Weights of a small transformer language model.
Size: 12 layers, width 896, MLP 3584 tanh GELU, vocabulary 21446.
Architecture: LayerNorm before each block, learned positions, biases, tied embeddings, capped logits.
Each number is 500 + 25 x the weight over the matrix's rms, rounded and kept within 0 to 999. Layers, rows and columns count from 0. Numbers have three digits each.

# layer 7 MLP down (transposed), 3584x896, rms 0.0633, rows 3355-3560, columns 800-831
485531498433521472500484500495489517520476460496455526548451487536530490499473498521534521529451
497498502512503475539505561541528498508540482491473512473491454485544523484443486534504512472521
492438504489490483503469507491487505492515453501480496491502471525481534510456504484511530491482
534527530475514519464490496501467504483481516497444489535478512529500509508511483497480459483503
519522515485517496487503481457468445467498483523510513519529494477509521479506515508497535439517
472489483549545520519513527502537516502516454472469519449471451540553525478505488500480495469483
466523546503479436514513478467541492473473478449513513513515498553446483483503452499521487526470
473482533471477481507509512508498477489488557503488442453485502501493471507507474542533481502487
464506510543481508511511496501488495504500461515511518452527528505481458534473506520531535498516
497472472489481491521501470497525501491469519506471485485533468484502449525489492512466557523538
519486478516501515518508522487521469500484532427482531475492505530497489474512521518492491524510
511496498458516507468476520457517508451534513539520450505479469508492471480510512470516474484515
466511489484530481470552483504524527490537531456506495521471490491453520481541514457490490519479
452509506485459508482540521478484561505481464494480504519513487499484420494489515525493462464470
536508485538522518532475488531474491480503470476506513511483496464541482501516460491450517523526
498493465508513479445455503501502486513500508483499451503491493508492504529480451483502472513493
498450487493477478537506521443513524514500515457494551497533485532529507536497522519485498475515
484522536522499508486511443451497509571499509548500475493535533507490535495488502492495519469483
487515495463492538481509511495480494479494487498501517478499508533499499485512512515513479532520
483557543478473509504443490515546473492533502527490486473468483523503529458525505503494495522473
511515529505521506471495498485514489497521445468472518502532526487501520489481504500513514500536
457452498472462462492464493496492469473472527541504465466461485521495489484494525472524519508512
508524493509486482489540535446461497478526496477470511532492573456483503501493471485528485487518
497503518487521523502498460482496440476499497454456503488480509505505502487498486528521472448504
494469515477469517454513557503456496535503500499472479502488522551518515506491468502462488522451
517547516491526510490510469523508490484539510555537486509508502486494510528531530502509478504499
539476473493509482507486474519549446504505496521467523514536505505490499476484505536528504521489
493493544505503467541470518526486433486526566506467493492463509483469497475502486501488497539525
532502494505453519533507505498491478497482490515504450476506520505502518499465485484527492539516
531503503475510496513509495526519502494506478488521469508456479510495515507490507502478483484543
555500483512465530482478509523525541444509483427520490492481498430488493503498524529541485525501
505484503526508518445541511504526495485460503510480467486507493488510487495489529516467498503470
490516474492519517476514471475518504452551520475482492537498515497451435483458478549510512485455
538487467497522525485476509495538458528493485512535526470494503525469466479489490487511479469475
491436517473472484566508458467493540477494466531498499479491527484516524468470479493472520465492
478514498503511487539472427487496526546514495527517493523504505479466525469485503489463452502514
501519493472516464492515495458490516477471481484491511536475499470492494442492486513475498482478
501495501485485513479509501484495460489515511475525513482518524485469518489477488458511493517505
517534492487523471560529446468509489511463474531473529519500554519487545514460483472468483481493
513498491478505457483507516478476562511529496497570540500484549479484464485525491457498507485496
476504479474512494492552466513476533521512510490530504531498453467474495494482468465521510502492
515497527473501500506520516487530486542526467501491498439502507509510498507470468484527512479532
496479453480493478480496468502525442502494485455482471487546492500537520512486466480508484488530
474523540489517480463523511512483516500508458504439510506473534458445482506466491498495537506500
480495489532526525464510479507516501502495477532514522502501508493525514451496493481466526533498
520535496511531483488530494490471513501485506508482504525522487497469476494457481495465484518495
528502512470442509486497462474475521479455486523502508506481501485510505494515512479501485532489
519507489550516522475568466491545474482489489472439541461497487452486502464448509500453509447474
513465514502510484477484481525510521501441530484482470480511523531526475502458498451509548539461
508481494457514497486518494477492530469447471498511523468469479487515454487514538519495512498508
509494505481529483431460471461541502477500476508528478511526553479506474500525448483474513559525
492521508506473464493523482465501505460508503534492518494466483497556523513475489477514519498502
524518500504504506484510443457503482503481465477498477487488523504509538515472484516516511512460
477455503460473468510516493487467493469471466518419516474456510514487507485533488514476477491462
519500462505552503520509505504516503480475529538540522533494453480538513509519500482507470528512
490438532467482502462518466477468497499531473530474467517554525488532468477453514514476483525474
514506485488494437487478442475525488506505523489458520544527462533533478474440517490500485474471
470490525511497448498509477486511465483494543508519517499511484473494517516516490494481520492530
506493541526536503511460453504457495524542500554453441486481458522522525544539501498485521480532
509490493501512495457537534463496542473458517493521428482509477520500495472500518504520548471500
482533486448477474449483515560465508506464451517542540486484511457514491502518495501510473509487
449474467453502499517532493525451499495488509467460494502504463515528482524532497481527510457485
501494455460528464535527476479478469509510528504497467525538489459466452511494474527529462496456
478476489518495521508491465471497520533457478486483519508508429510527525534498469529466490492469
490510498473505527519455494485478502448510448467467495517489513545473538547502494453474512478539
516553488462520496503492491514497521469522485503453450519459504491481518491498480447468500516489
498509504466518510522493516471502454491479486496543474496490501536457527471520480466494503522508
520503501509534490496529465504508470485515474519506487488450487471510460446486460457505543491464
523508514542523536500507490443525493472509487452523552483480513530521531537492509512505532519499
463508524466530543462528531501459462513467505468501478539508470501544512484482541479479498488464
501545489507506545530483502512524511507511495482495459516482480465448492482502495481531526504507
525556507449504531549498521472472496498512470476508495536501451501470461512489528501518514467526
490521441499508469512512495539479525479486481482492507525452521529509528500477488553494553530486
520538522474526456527508513520480517453454501520513498488505533517479554513509520501487498516488
465522468490509555503520441449510512499528500530467519500557525493482538510509519529523489523457
517523507501487516482497510530476483498471553559498527491530476518508538489495521502478500524494
487504494516520493463480492493503475504510486447468472529467495512526510530510485494480469499471
481508549476463502510426509529489473518523516517486470492503548534498524520458481515497440480529
470513489493500490503476500520507442504482489518536499543530500477509566490516451486482513464522
512448491528461499507462489516472488514474481497514503517488474515479502514537490517518503476510
463505478467487492474483524504459501507516494505500525499442514480533480501506500455538528511516
454480497488490484491551467500528558508570474474535518455522540497492499510463497515510490531509
520519524468465525454519480468521531475482520538531495486486467477506538498526498505495476495481
496483522497539480501542483489504479507450510500499524508558528490461491436446466542516450496507
517481496503478522471439457487492503478549510538545496527531471454512526490490510499491524514467
501538539478520507449524465475490505497506481506537482525570519509502544473426512514507499504493
510542479482584517500477459530491468535486509474519466515445493569523450547519517499446499520502
513501483515462513543484472459489466495515500487521501495516525529502463483466508492511490503501
492498484506514474498530517562462495472494487520453493551502488504523492523556496550528485455507
529507513479510494515469515527444510501470545492477459484500477480486466486497452513496486474518
476519515491492495475490539501513487506501506510478499516512484512557489498548508495533493493521
460444500475536474514535457502520458490514500493470453480543490520485517512499446525496468505466
475520495482492530506512507452531530480461520500431498516457493505539481450483524519488513497492
549516510508512519524494468507561488463503493489448546488490455528484469469514464478495528489493
507533474494516502557492484484532504503491513509486512546504511464524495508493490477536494502481
483480478483501489520504480483475460504511539459429500493521475496503506488487529507526526510492
534519475468527475513474505503505534477466500448452447491491472481540535505498521468481482507496
491544451479438469451502463492465481477457487507475555439510473505495558525500535477456476521491
471548507522452498497505480495508517456503496485497472493505483474457451515501444505484521515464
503488509489489491535483499522516505430486470502501445485481514517511500488553506524506521499524
533508489448524475507542490522478530506505514471501482485514495455493549510491494507532498488464
497481506492502497469504516518512502481513500513489512489501511494481520489478496460496504544519
476507534493492453522474448482487480448474545483543503457487496444508500528517463437507526511532
482495460499488499498489504476479487466497493439494503488526513530484488519447530538538544466554
475456524499477531504502542526495491561466500469468541490531484490451527510467478511477494492499
451500543482508488507533497515521470477491498508494526493499466488488492512476516505502517482488
534475512529536490524500494518508516479523476545498495505472507480509456530467481494497499501512
498492509498500530483517504483531480524512471517514492472518484503465518488467510486524494534439
532510497489520532513498485495487474487490500491484514485452494528491498533494480482494464533543
493499467498485498514505479450501501497472466520486446467485516529480452506490448529478555456507
492508503521471512480499499530550472489489491505487467499492467532482495462480488501519461490517
552484480484513472506483504510482499538515430461435485500494472525531518445458519524516492508494
503513445490491506518547481453499460501479463453487435580518503504496557505470477473467470492528
530511524519467508475503469495534517480514500463446534534520479519470491441526452428478448531512
512455456492505535504481462480475487498499493474488478482502500464565518489517506444521441527509
491521493470540461496484507508479524512494511528502462532520503557496499536497493508537536480500
506468530498514505489497492516490518502482483486497511482523486493471522478472550527560521494506
483478511480510440481514472505464550489494512487498489537491473488532475483520503484447536487504
477514504510516472518444480494520489471490468467535515541502482503498500518486485502461477526497
477496538548539552482526479541496486523458495440522501483512500517494442552486554544503514519496
518542497504443532508497500470489532526524447498509519519523529494523489470524465460486537470478
486485529511499479459489525516482524502503506515505500490483490447555514514522504487495516467530
515506525509467505491512520480520456505489512522488478454505481503491473494485523490481436494513
536511504473492530498522489515507526521526530450491478439520503500457510484499500527489511520474
518540515517506468484492527547446553492493517507463498506496513527463535483503518474508486508519
494490444472510498489495516514496494505483520513493499504519459485471478518533545475523525507517
467522507474464524485456516567506486496460472426498502492482505489470534506485450480504505472472
484476527460463462500464505477505514476466475513458542509523515506455552519468542478512521480498
503493489471503485478530506482502533518472508507537515495523479451503440510503520496485509525503
506493520532493484483484503523506514466518476521478496494489490476492504470488506490477442462474
517538494505483500508466492525511505498533499475508549463540495465488465520462491539460473533529
491501474486472517479509498471483509529503495529499508502503495487505476496510512488504502508486
483513462462500540485565465488473535472507487479457515491475512504500515520512492482524537483509
504525455489511476519484500533501516505466525457441492447464517518491507511452487483427496477527
572493469486498482503506450518534493535497538523475504514536531505460530496463487493514547522507
493478506522490478489476486486485459501511473513486480474543486488436462480524521482541504509505
542500469521460513452510468497529545489477566467464482490478476519558500498521483427523477519505
510480524496524535538503523487461495472490486477458520507536541532516486543471485517536479487603
468474500497469494507511518493494490502489468524446489501506499514516533421468493475528462477512
520490484431524478513477496482462536499520487478497493520482506499465527492537474484504535509530
509511485471506492520474531495502510496519498522495531497546503457546528483462505532521478547488
495502472487500493507481496492509535510450514525486497512502508549497485531480453498511501481517
506502461461505547509479473564477474482533494520467496477510532469492542474465491548540556510487
518507481486527483496509524496519517491483504474470499496487506497538514504529526509454484526502
522492544481525506506482521511517505494443554445497487482498524465529528496496480510442489487485
512482494476464505505517506518543471501493470488507518525453477525508475491524537510509532541473
557496480500455509470496442512554482508504526501472494471514534487532513493524490535543472506502
544534470490480538493509457482444517501550469485476520499490489548500478515461481475487512483476
482508495550453466488496505507541552489527535491516506451488463511482533524491519519477501512509
515493467518529528475516456506516444519489499451473497502511476484527511532522520484479527428477
505512511500515489512491500479524490477527500476487498552489462455516481502502482508526540503506
472509487524479492512474502514474522497476503458487495486496492501463537465478499519484554503484
507540521480499499487545520507455464480473487501543466548489507521498486505537482482503517517444
544497488500516540501500490483529526498492521491484491518536531455503491502513497510478502507499
490552497499480484455464526487528533501525514460473487498507489551525539480476508488526481492477
489526503488474453491507510522511502510473526487490496491492488546522479477502502504570536477497
508500481488491516497515478462543492499495493478486478490490473533489514502455529503519532471504
519569488488533491511507491534475525525467441508452487493483509507500458491480461552512483510477
521461503472484501499501485524505535474477471513502484535504528573494512542510442543483507481444
512482531494508463498505481503529466548498524482494493542510481485540551483517497476534497508510
549502501482502494488501456509458521510508495457485487529496481501507506510510483481521501478450
493528484496485508483516494506545492533509523429513515458521491475444515535517482476524530532522
502532511502540473504508531505480488435495525470489515536540476484483494483508480451505562502530
472477515498492508474483500484480478501504502476483472530544461491478537504449471437503526481492
509477431492488496469474525535522480443500507493486489517465489519514482477507480510480511492506
486510540526512490461494490516551463517503454521498462553567545534528506491510463513508472485502
527505498496523488500512478503497482459491494502521511518477521500485511502473500462512508487475
495537503537525505487516500463510518509507461488490512508486504475482495493535472545480552473465
532479543513505488493526483504471505468494481480475512557477476485487524480481449468525495520513
486466538520484496514503498504498530485471465498483444508464504466509459508556490509483484469513
489500479458492504489508497500495483479518479477506524497529515526504522512511493482472532501513
537512509452534506494481452501499501508492514497456522509496510497462468482489520480478506476503
487467490488508503489517490514473482534465447482446474451480571517477523539492487511493464502470
509494472490468492520480479503511527461461500547512515490478519521521498484487489530501507495478
511504534509475459479493502493507516479512497495480518535472527512501458530453488491489483460457
511507543486511503495504499513475503497472480489497497484530492481466501494500506493487518489488
488506487526458507495497492511586485464439517488469494470461481513542457468511496464512513477503
493514480451496457532507498466485547516519498486480438532486514517548551502471526469526518468506
534499498491474505465563491475461480458480500519478493505484490493468488492487503501496491532478
496506512468518530511527520499510499518492477483462465495518525461488513452484485435441514473512
511494538530485502506478493501474524501486450543475498514463465479501476534504475527469490449484
468494493491521505519501534479493496491531510507491494497462480492485507517460499493500498489497
489500452489544504508487466466487504531472485478441489462484495530510503465515493477552497530500
516562529488486511501472499522481499498469497515500506516478528488520516502517492533504520509496
467514505534494510471529504516492482525509496514498514516525496535505552522497520482471498557463
498497481489470480546523498461511506505522495519488491486536502497543529475494500512475465516493
509484447488494488542514504491500474529509506464507454490504472482507471487461502486492483495493
463515492539497539507518496447479484490516539525509499535498468459515497535519483507466511524505
479510516492514483519533505500522456514505470536486472457488544514507483466500478480485486507510
479482476501503522444477501478489494481499464477507451489498494504524482471517517466462532485487
545481494451496473484474483458546504467464503492519503445527559519466495541474526515488498495525
503484492508527528491479553483466498509497502501507470505502510524486549513506510509519534505534
475503490509506465506533485518512470433465472486467536533478450476563495472556516513491496493461
471480501483480536477506487511548497481505475496519504452505488502489458500504515465438482513522
512468490504482466489486493497451481513490463502448500496532490514481501511466521519501486498507
484525522476496473515457500479498480460473484491520483513461516500540514487481484531511446515469
501523528503475525492482510490485473454532486479505514514520506484506480482490496492520564469477
515496483457476506518484497525518481496506499495473512502437522490496504544482475501544484527498
513519475536509473517512463482527496485511494524463504473497498481502505481515510462523535471515
495517492492516478533480469525487509489520508491453501479508502507555502488537516521533456488542
499461517513520511475510515483475513516471438481467464485436509546498474476493524490514501501487
501475494481484462498455498507518474507465506461533475491517519440488477531509461481504495525441
452502487550527485549469475454495479509512499496481531484476454513517507513485506485490499482474
551503544459483495485489487539494514477556484489485526520500475504521517512498472553542495459500
484495480495525498501490526527533477515498488486502437461490484519496485487522525511476549509477
491488557488531490507489500498499455530480485481472513482548489527521519489502471469473448572529
# layer 7 MLP up, 3584x896, rms 0.0596, rows 3356-3560, columns 800-831
484478505538499527517469543512486489499494529524512476441527496525465503521485518519515524507490
549533490492514508471468496501455488509496502488540499524487481494478512493544524535516507485500
477500494525517498514476503492502482514497544487473495490530487520531497487522504499520509522498
479508557506507494466522497502479514484522508500500487519472534506493494497502530489476499444503
515501494540499469526477502521524528527508527437476493498483479529528476458523461543509513486481
518525507492546479474490504465500540499534500505534436560551468502463508470468504509441526504517
491561488562488499485504532470502501485465480505487479552458512503530497542511473493504483481486
486513518501464496458501522448482471537507482536472491472502551533476535480529473484499499504523
484523468468543507473513484512488505523483459509534540499500499483487508484513504465520518500511
522496506541499472501508538460489502531521492505515505479508547540478414531473459517434507583521
505503487478475521525499492515497481476528519481511475517470450494516475479480507492481504475466
480467537503542509504532508518530533462469499508500460499474463450490550483519482487518470535489
478513493489479484490533517506508487512481496483483484514532491477493499526506505520492482517467
484526515495475497468496506442480452519502458478501463463482483497524529503493487489477507456515
507489508482485482515527539528507483504517478504507517489457504491502468539498505499491540498493
532487484499509501475510503492515510537518523494506499417482487531507486490477524500488475481490
498471495507484523483491514498507537477477470519497512526487523473555502533491493467486459494451
477493537518535423460499476501502536523520463503464512519507440453472522470535465544499522507476
460518464508464463508470505509477524522536533565478507533511501504498488503481479496468506511469
509504539525485521502522509474497534534500490514482539476438518535510453503522501505502501490474
498502495521488521496523487522467463513458464516508459511468505494489511495519517505557506554481
535508477482501474502533506520501487498448462482458517515481500528538545548493549457505494461505
514535497500471471486496495515523500542476464517460502463451538505494546509526544450464475525486
483481531495530529482503493481492549541474518524479513510487490479491510525488519499473495532501
530529478481540515461462530502493497505482484517531455526551504507527469540486469537478493514459
467485492506538565508534514494463484527498504501512484501527492435521476490480468480522499497468
484465571509544448512487541505492429543499537525513504509564476510512491495507465535536513499505
454512511520525541525525534510459487515485463481516459516512528470503449515518521474444503521462
479475493477489486542502497536504482475496493475460508510515473502487576499512481527512483504470
467462495482542524484496509498495506543450545506467476496487508465505510528486520518477459530503
486503494515508485508479480509484540529510463496503488506533497489500498458469514481508509496548
511493493524476464504543447491502555501489524537543531479425508502506561456480509463437524509524
481488516488526489521497518530502496548494574488503477478491532472534499466466501480568464518535
511521500545502487536490492506472540490487492527497492510472516523532513500500498509497529502563
498537497535543479526473506496556538513510499523521501528527492463521494488481531519485469475522
578479513487458472512508505493490509466486523507496485497504501485526514471528477502478498479485
505468485469511502483516515472506508492501532496504525547471463486507497509490496502513481520449
518533510502525496492480513499519510485508472504471549520464562523482547492465510488499510496532
492473504500519514459456475503512485521504503536492529512523538445471515490508474492452470491488
581498510524474503544516486513559482532453547479494523494579489495557493511511567455502473534518
516481495516465522513526496520493503513513494557475532456470494527508488468531505474518559481476
509507484487535506487459495511494511481481481516551526550472454506473521549530509467453497512479
502523509546546451512522531501548545483496494494498527508471504482509478512486477479504476507527
508493504517517475478503459517511517486487524515519516537470479497511521504546472466530482524501
549460497545536514442472500552465526484501469492470496519435488499504483505507497546489455533516
489491480484535462521468506471488509518519481542520509507471481534505495473447494531527515484555
495516453464500518499519542533510532483489515485550521463519469472500505476512506466477453443474
481510459494488510501482517476476502516504512492471507498481481512497501471526472500484493470485
521458514506505499469534457527505509510484478468479492469513456515505470476475485494541525524501
586500502475547484540506497483494541491507439558524511514494583498484541528485447500499537487458
493512541476467508513488491500504490526439468514512516503487467491508524517535444470501522487519
507461547501481504524503503516528514494538538527509523496528509484475484459503520494509474487500
490461523477518480516506527477495530470480496512499499482492481506501569487554463477528484491501
468488529487473529493525472463475504492507477486512485501504485467495490484502500471526541478500
496517482486535498480462499476545486503481516532466524489454479456489512527532466479474506504493
503491495484474445502520494497495504459544480437501477507501531495537485492475460475506493541469
490490501543520498502503542457517524517481501471502507454477482512520537488530478444483534499502
506499492487515491470488479492515481489488472515528548473513486470494471486509495515523479499476
520522519485505497491509513549474519498521535520504501514534548483487511477499486477449491503478
564516496501493501516503495519469502505458469499525500511527519502529453519523493495544506531498
522472516415497514491479458531483505421509513476512510506525523533488504525513508477534494478490
481505473498482504500515522474542509527489491537438515475504499460557538496545465469500461519456
472484482499507437494441503502516504487491473513496531491504501530481508533515478500520541481480
519487503492488482487511496507469511501471503531527488481492511507500523468444500484499470484507
522534492508513515504481495544541468501513484470491505489495508501504484521516476527492517527486
514502517524524468508500498531515479489493482487475521494509484464503535473537528495518516531543
468497487541494531461517487554510493488514520530475516420513435503499508486503468538484472491511
527513561475490519460528497521511492507561505485483493490535543503533529489474537510503472516478
577514479501475500508505523513480493477496542534470490466519468533527495513448466482505516508492
518508463501478501541477519502517491493516490509502517494487503521533519504517481520535490491491
509513526492524475496501519487510507475463526493499517506519492521544487514525527479497500462474
449514461466462515458492446542448521542472487532476563517471525513556518488541480501497504532472
531465508508516544513509500508468520479484500487462493495504494511532525505519487491499483451528
481501501489514496495476491499471466492468489485522488507514495523527513517513467494491497473512
512510475507478507495481529514511489523534484525487518500513493468498443526495480521538541505484
511511487468537480458509500494515481469499467507529489502518518463490449520515486482517487453464
485508480528485477500495486460523492485464480504522502507495498501506509546477473516529504501517
494476550503474505465534537509548483556453488508493492468519497488507498516483478515529488513466
484492493540453478492574493492506442511487507528451512506476560475517525498496500470514484539472
502501506509506470507523456526528453482538473495506482520523471478521521494508473450480554488499
433512522516496516542477500503542468487542467493509480515468504522548463486502493532476505504546
489510532537502480478484512538497526497482479522548475484523478494496453495512514511516485544498
512470519507509460518530542524496488468492541541518516495529476476480518470520474533428508463508
470519488573461477481498503460481509530469473508468562501442529498495442471497513496508496492504
477521472489474486484481500553511500444564524521506505449469524476528531513486514490504525458505
493460461500500519474504513511513506494529506477506459484532534531554542525508504512495508505489
496464536477517510491487463517552489520514469513502497506492481479543517558505451509485549518487
551518476466478526465516495513530478498476515484507471515537530526486470494515539528511464516537
517482508505502438459483507519536491492503499507456504454493483491498498474498509499473479497479
490522522500471471491476506491496491501507483490478504497478495499504533491528510497534492469479
539485519480522492530506563488468493537511469502517469494513513518492519585536519533538476500513
486527495499472581503458518494504517491494507481469501496470498505508497517514509497489505496523
552505496524489536512474530505477491502533474507528531518551479527498478502501504514505523485478
521505505509495531481532473525472513519504459491498486499544492455499494487501490467481451534508
536527471468515486514504472531495494479507469517500514509466497495533470503501490468499543474476
507478516517554526499543540493528516511507478444516492492515511493496502547502510500457517488523
509491521467524518466493464518500510582472498486500487525502512527544458474505498507458458492490
504494534496506487468482552523513490466489506506528509471480517463547453527526499516490491497510
518507479503498500491504488481519527488465500471463506476522498488489494531514521466503510452518
526480488521512494491476476488541487492528514533493489470449490507513472507517513485512510507519
511520549515502523539515499467503501489529456507498534499500539496518527565512506508497445502484
446504496530485501482496477512482492505462501531512502458495505445471515515449503495499512501476
529486485505482525566473459520506536516477480501547507489479516496502511488480470486464503537494
491552482548521501505494482483488501470463494522513509483509518474485496487505468520497481446507
476485480477464524517508509456511519508479479523509487463504487470466503509526499450510495489499
500519477512474501511497537553473515501529465475480496469483477502484464516513492469446475502515
456481508494439513486499503519520532478520488507506511492477527515504498477517501495542496505470
509489459490491517537535579542514530496516500515506551524508515504490516490531486501502488510501
518510482550521499523481490463495487504493489524482484509501480516501500520511498506530468478544
468445510466509470533508486499517498527505452505451464471478488498460495527502566486544499473473
508505507495487523480476499521510531520510467469484533477480463489543510470455544525450509500513
456510517499482503519521572524518519522546494522492517486505474487481480478536516533509494448510
526499505492545477484474549515504502468519483526469533520507512486515498522534534497495455499459
563472494495494472456499543477499429550483482478500530484439510458487513508530514483496509483514
482493521486526531496481508477502485505485484508481491495516544521510465479499513496507512501540
478547456496488515497535521473488488509462486519497505461462474505512500516468524490487482534484
561517459469514499496485498495528486532530535517542440515478522457531485502465499465484497513477
495477521552483503519521471479511516480515452493481532465484514452480504514540488480508519469508
504463536497511517482499492480454435506504462507498486484480479487479490500481474527505458504467
479529507486496486501515485517528517464509507532481506484541502501537488512490510515476465540530
514506499485491523551516468475476489491460502505489521543507507497538502514451508471522493497507
507477472519518424499428460525485514492501528488500503526496500527492496515462512510513489477505
482519476463513507462495498486500495492486487544487531501506518527522526497516474464499513492508
492452530505502486497474517494510527491541483492519535489496491514503510488480501489476473498484
538505508505543522504450538477496490519515459499496509526538497465507499508500534506541493502492
472515467477491497475490530510532516548469493482505489482535448506500472523503495495493519480507
463502472493517529507467547513543497500462520463519504469503459517542507501513501491491485529519
499507446461470485527465506525481459537485467463492453499512494514493501476481526509497504511524
465501443513534503504487486513507513495509512486546492483470485466496515536542468471511540494461
530465471499478567484477509543474480498509484505500513496506482512526449443519507487520498465544
520464471539472537472472495516512524504516499528562503490493502466502519500499472501510484474478
511550471510494523508535519517494488512501511531516510523499498487474512509500502520535508520543
449497501493522510502474438511458511516548526502533540480477445552485501526516472506512504493567
493494484484493458492544507501512478519505474491495495452519484523472511499520573495558472552492
539505519474504493490513509492533536515500508465511535494508471500534504459539481496520522485531
495504515524528477531531476499529469511548501528509450533472574536537495452516535483530490522568
486502492503487513532501498507478523501530479536479509517479484501500505519509495524464543499479
498530500517483499492512520545504531525494511509488514500509496443500525460499519523491490468506
519531488487474506493501501507529441491512471534488522502483429468502481473508519497491495482493
515506507481457517487476506500504507526528555478537512518471486505478500493465465496484505524504
501490497500511520481506478498523536512494519523448500491498511484489523490538509495488536457505
536498544493499550510492513502495491515473494478490521471471432506499527493494479490506465481497
497523535478508500481498469488542520471475495501455497501510506477502462472513482480506539495500
495447492499451473496487466494537536507501515542483444473518485476531481484513536529467511506514
514507527531481490471490468486496497505455545486523531512500463491507476487505469556483474508501
496595486510540515494504527511519497503500493460505506503471517499493458528515507502488502496534
508514539526503469488507523501488469480524525534498478521482475546507520469513499491498509497500
510517484545455460520501536509501552481528506552480523473474497439518506509514479507460527524500
482468561505503526501507476511512548466470528511478496448502466541494490502481482514527518481503
479475482516537499492486557490547493494504490492507517481498529464509497538477496473511504515486
537504530528467507556473513493461529508525508555488496497530528483463480496494522446476511495472
494456486515466515507540474535530518555444526541521482528524502483495509488552473479459446466539
475466478513503511478468480519511521505485551502499511478524535520541532494531486473514511510506
533486527495477521541447500536510449536505543515483496480472496551509498551514503528500500508523
485484576519551518494458498497520525555471492479482530455474468503513475526466500501508540468515
504507497478491516542454540486522522480500534511525518504500466518486492560511498510461510504497
478526478508482494477528492517491491560491465475533509494511540492522459449491470513494465502450
491495484501502534497511490504498514493545489504500522475528499466498467515504502515511460480450
467484524496504508508498528477508480519535521495471529502530530467506492586509516499531517525531
488530486476502504500542501551540514511510530551516510511439484529489501527503518480486511476504
503511496502512483536501509507509488492488534470515478499504512512536522543510484426470506549469
480518488473478521475476545498503494482508506479547526525481550542502474508534476463495504515495
491560463487481484466494473501500498519513534488522492502490490486539513476483459503503526482494
528529469462519540533503511477466553508504485498477529481504542510502524515495537463518521502502
507501541516464496453484518464476507498536480522482475508474532511502514536487476497543454496474
469460516445538517491483514491471539535549506505513517467519499527524472496472461515543516507485
502473503525497486507522516554511519474509519492521513486477469512529537532506480504489513537524
521502513540508494545462545535455472466515472541467529509534548506476465473536506523513534463492
482504513533514477491509490508536498489472476522494527517490495462485473480520507514486517465499
485553490515540499477485517509467477495494511511532485490486510556470491498481517506483485527570
563462498486535485483514506547470508481488526489479494494514508485527536484495524504516504495533
546505503515463550517494504492498469489463517490515467495500460448527506544493496445493515539471
522505482492481487505491465512524505501479480519481537469522496489503509527529495495455475490490
493498549521449503483495543489530458499483492512500475498515556530547498499479558512502523522477
495530470529500548497495506479469527490501503489482539501476483533536508495501518467544480501496
538482491502491506475485498482485506508489479511475490478518471540509477521491517533475470490542
488494490533532458451509487520539518469503503522505504463474458483535494537499491559528488503561
533476490514482525519469484472464505484492537486510470507501518489530445504509471547490575513539
491513532509479513480519500508449495497464485530511515490519537468524448511547491531488505507485
534504535494509469519461521497532532550467459554471481498457513539544603518477511513472504497494
538461491554514492450507496497447491506518527518516514499504533514512501540496492506537495478483
522488444495529505501495512464485513494500468499517503437458510520476492470542484529497511475467
506512466501510497465509533509519522495523466479507512522505445531523511485504494480479522498489
491490516479508518519527517502482505523500478475451487536498492531488529481493514470525506498509
502507498507483495495517508558443515526480505501505505489464514459452490482475504500457446502520
507508458513520521549513502498491494511482500488528496495518454468474466487482560496526529527498
535552549515472516473492516484481446513517503496468512452527500498483567494479476524549465463494
469504484521478493500497498524477508512498524510452487524491515512508488518522508455532521495530
429503476531516531497487487496497519524472499506481467467505509470479474545541461534501521531523
461490536528469492462511516540521511486498504479464495534513550542487552522510521506502504500499
502476492468492487465481540522509432484496548485510522463496482516507500511506491544502504475481
493465490460495422481504558491530529491501499507442471491482501470515474481527517493509457531450
517478493509494502508486474529446490459491483502510489488491487475498513502510487467495514476456
456482510471479498503483515516520488472479526471480479481475467508479519505518494521527545502489
509470542529501496516474507494497508508530524494515486525517459493502458482530469500480484523458
493511542524487500522486528501511504512461522511514485476520501491515532508465515497525507512489
491505474537471499465486495516517490480496483498482523452473468521447491497500514496506530515471
486477537470523507477517539525514476538487488495518534465533486532485492480491506503521509527548
473528509485509535506482492453500510499526497505516495506480531516462532491456501499470500486510
532444512512480475500486485473467492537490525487535528518478503539506513505502510482512457511554
491478507507527526511473475490519486553485464484505556505502524460533483523488509472491467483512
502478473483505494463508519473515456499498522472497497480504499535446478541500477487530482514552
541485472496476521482488553586520440516457509460448492511489448437501537579475489499489477506518
494473559507507475473518528530507499527504469495542561473509516537498497498522480478444522533445
491511489480523469504494492497493518501480513481542488479553486501491495478509551507462521492483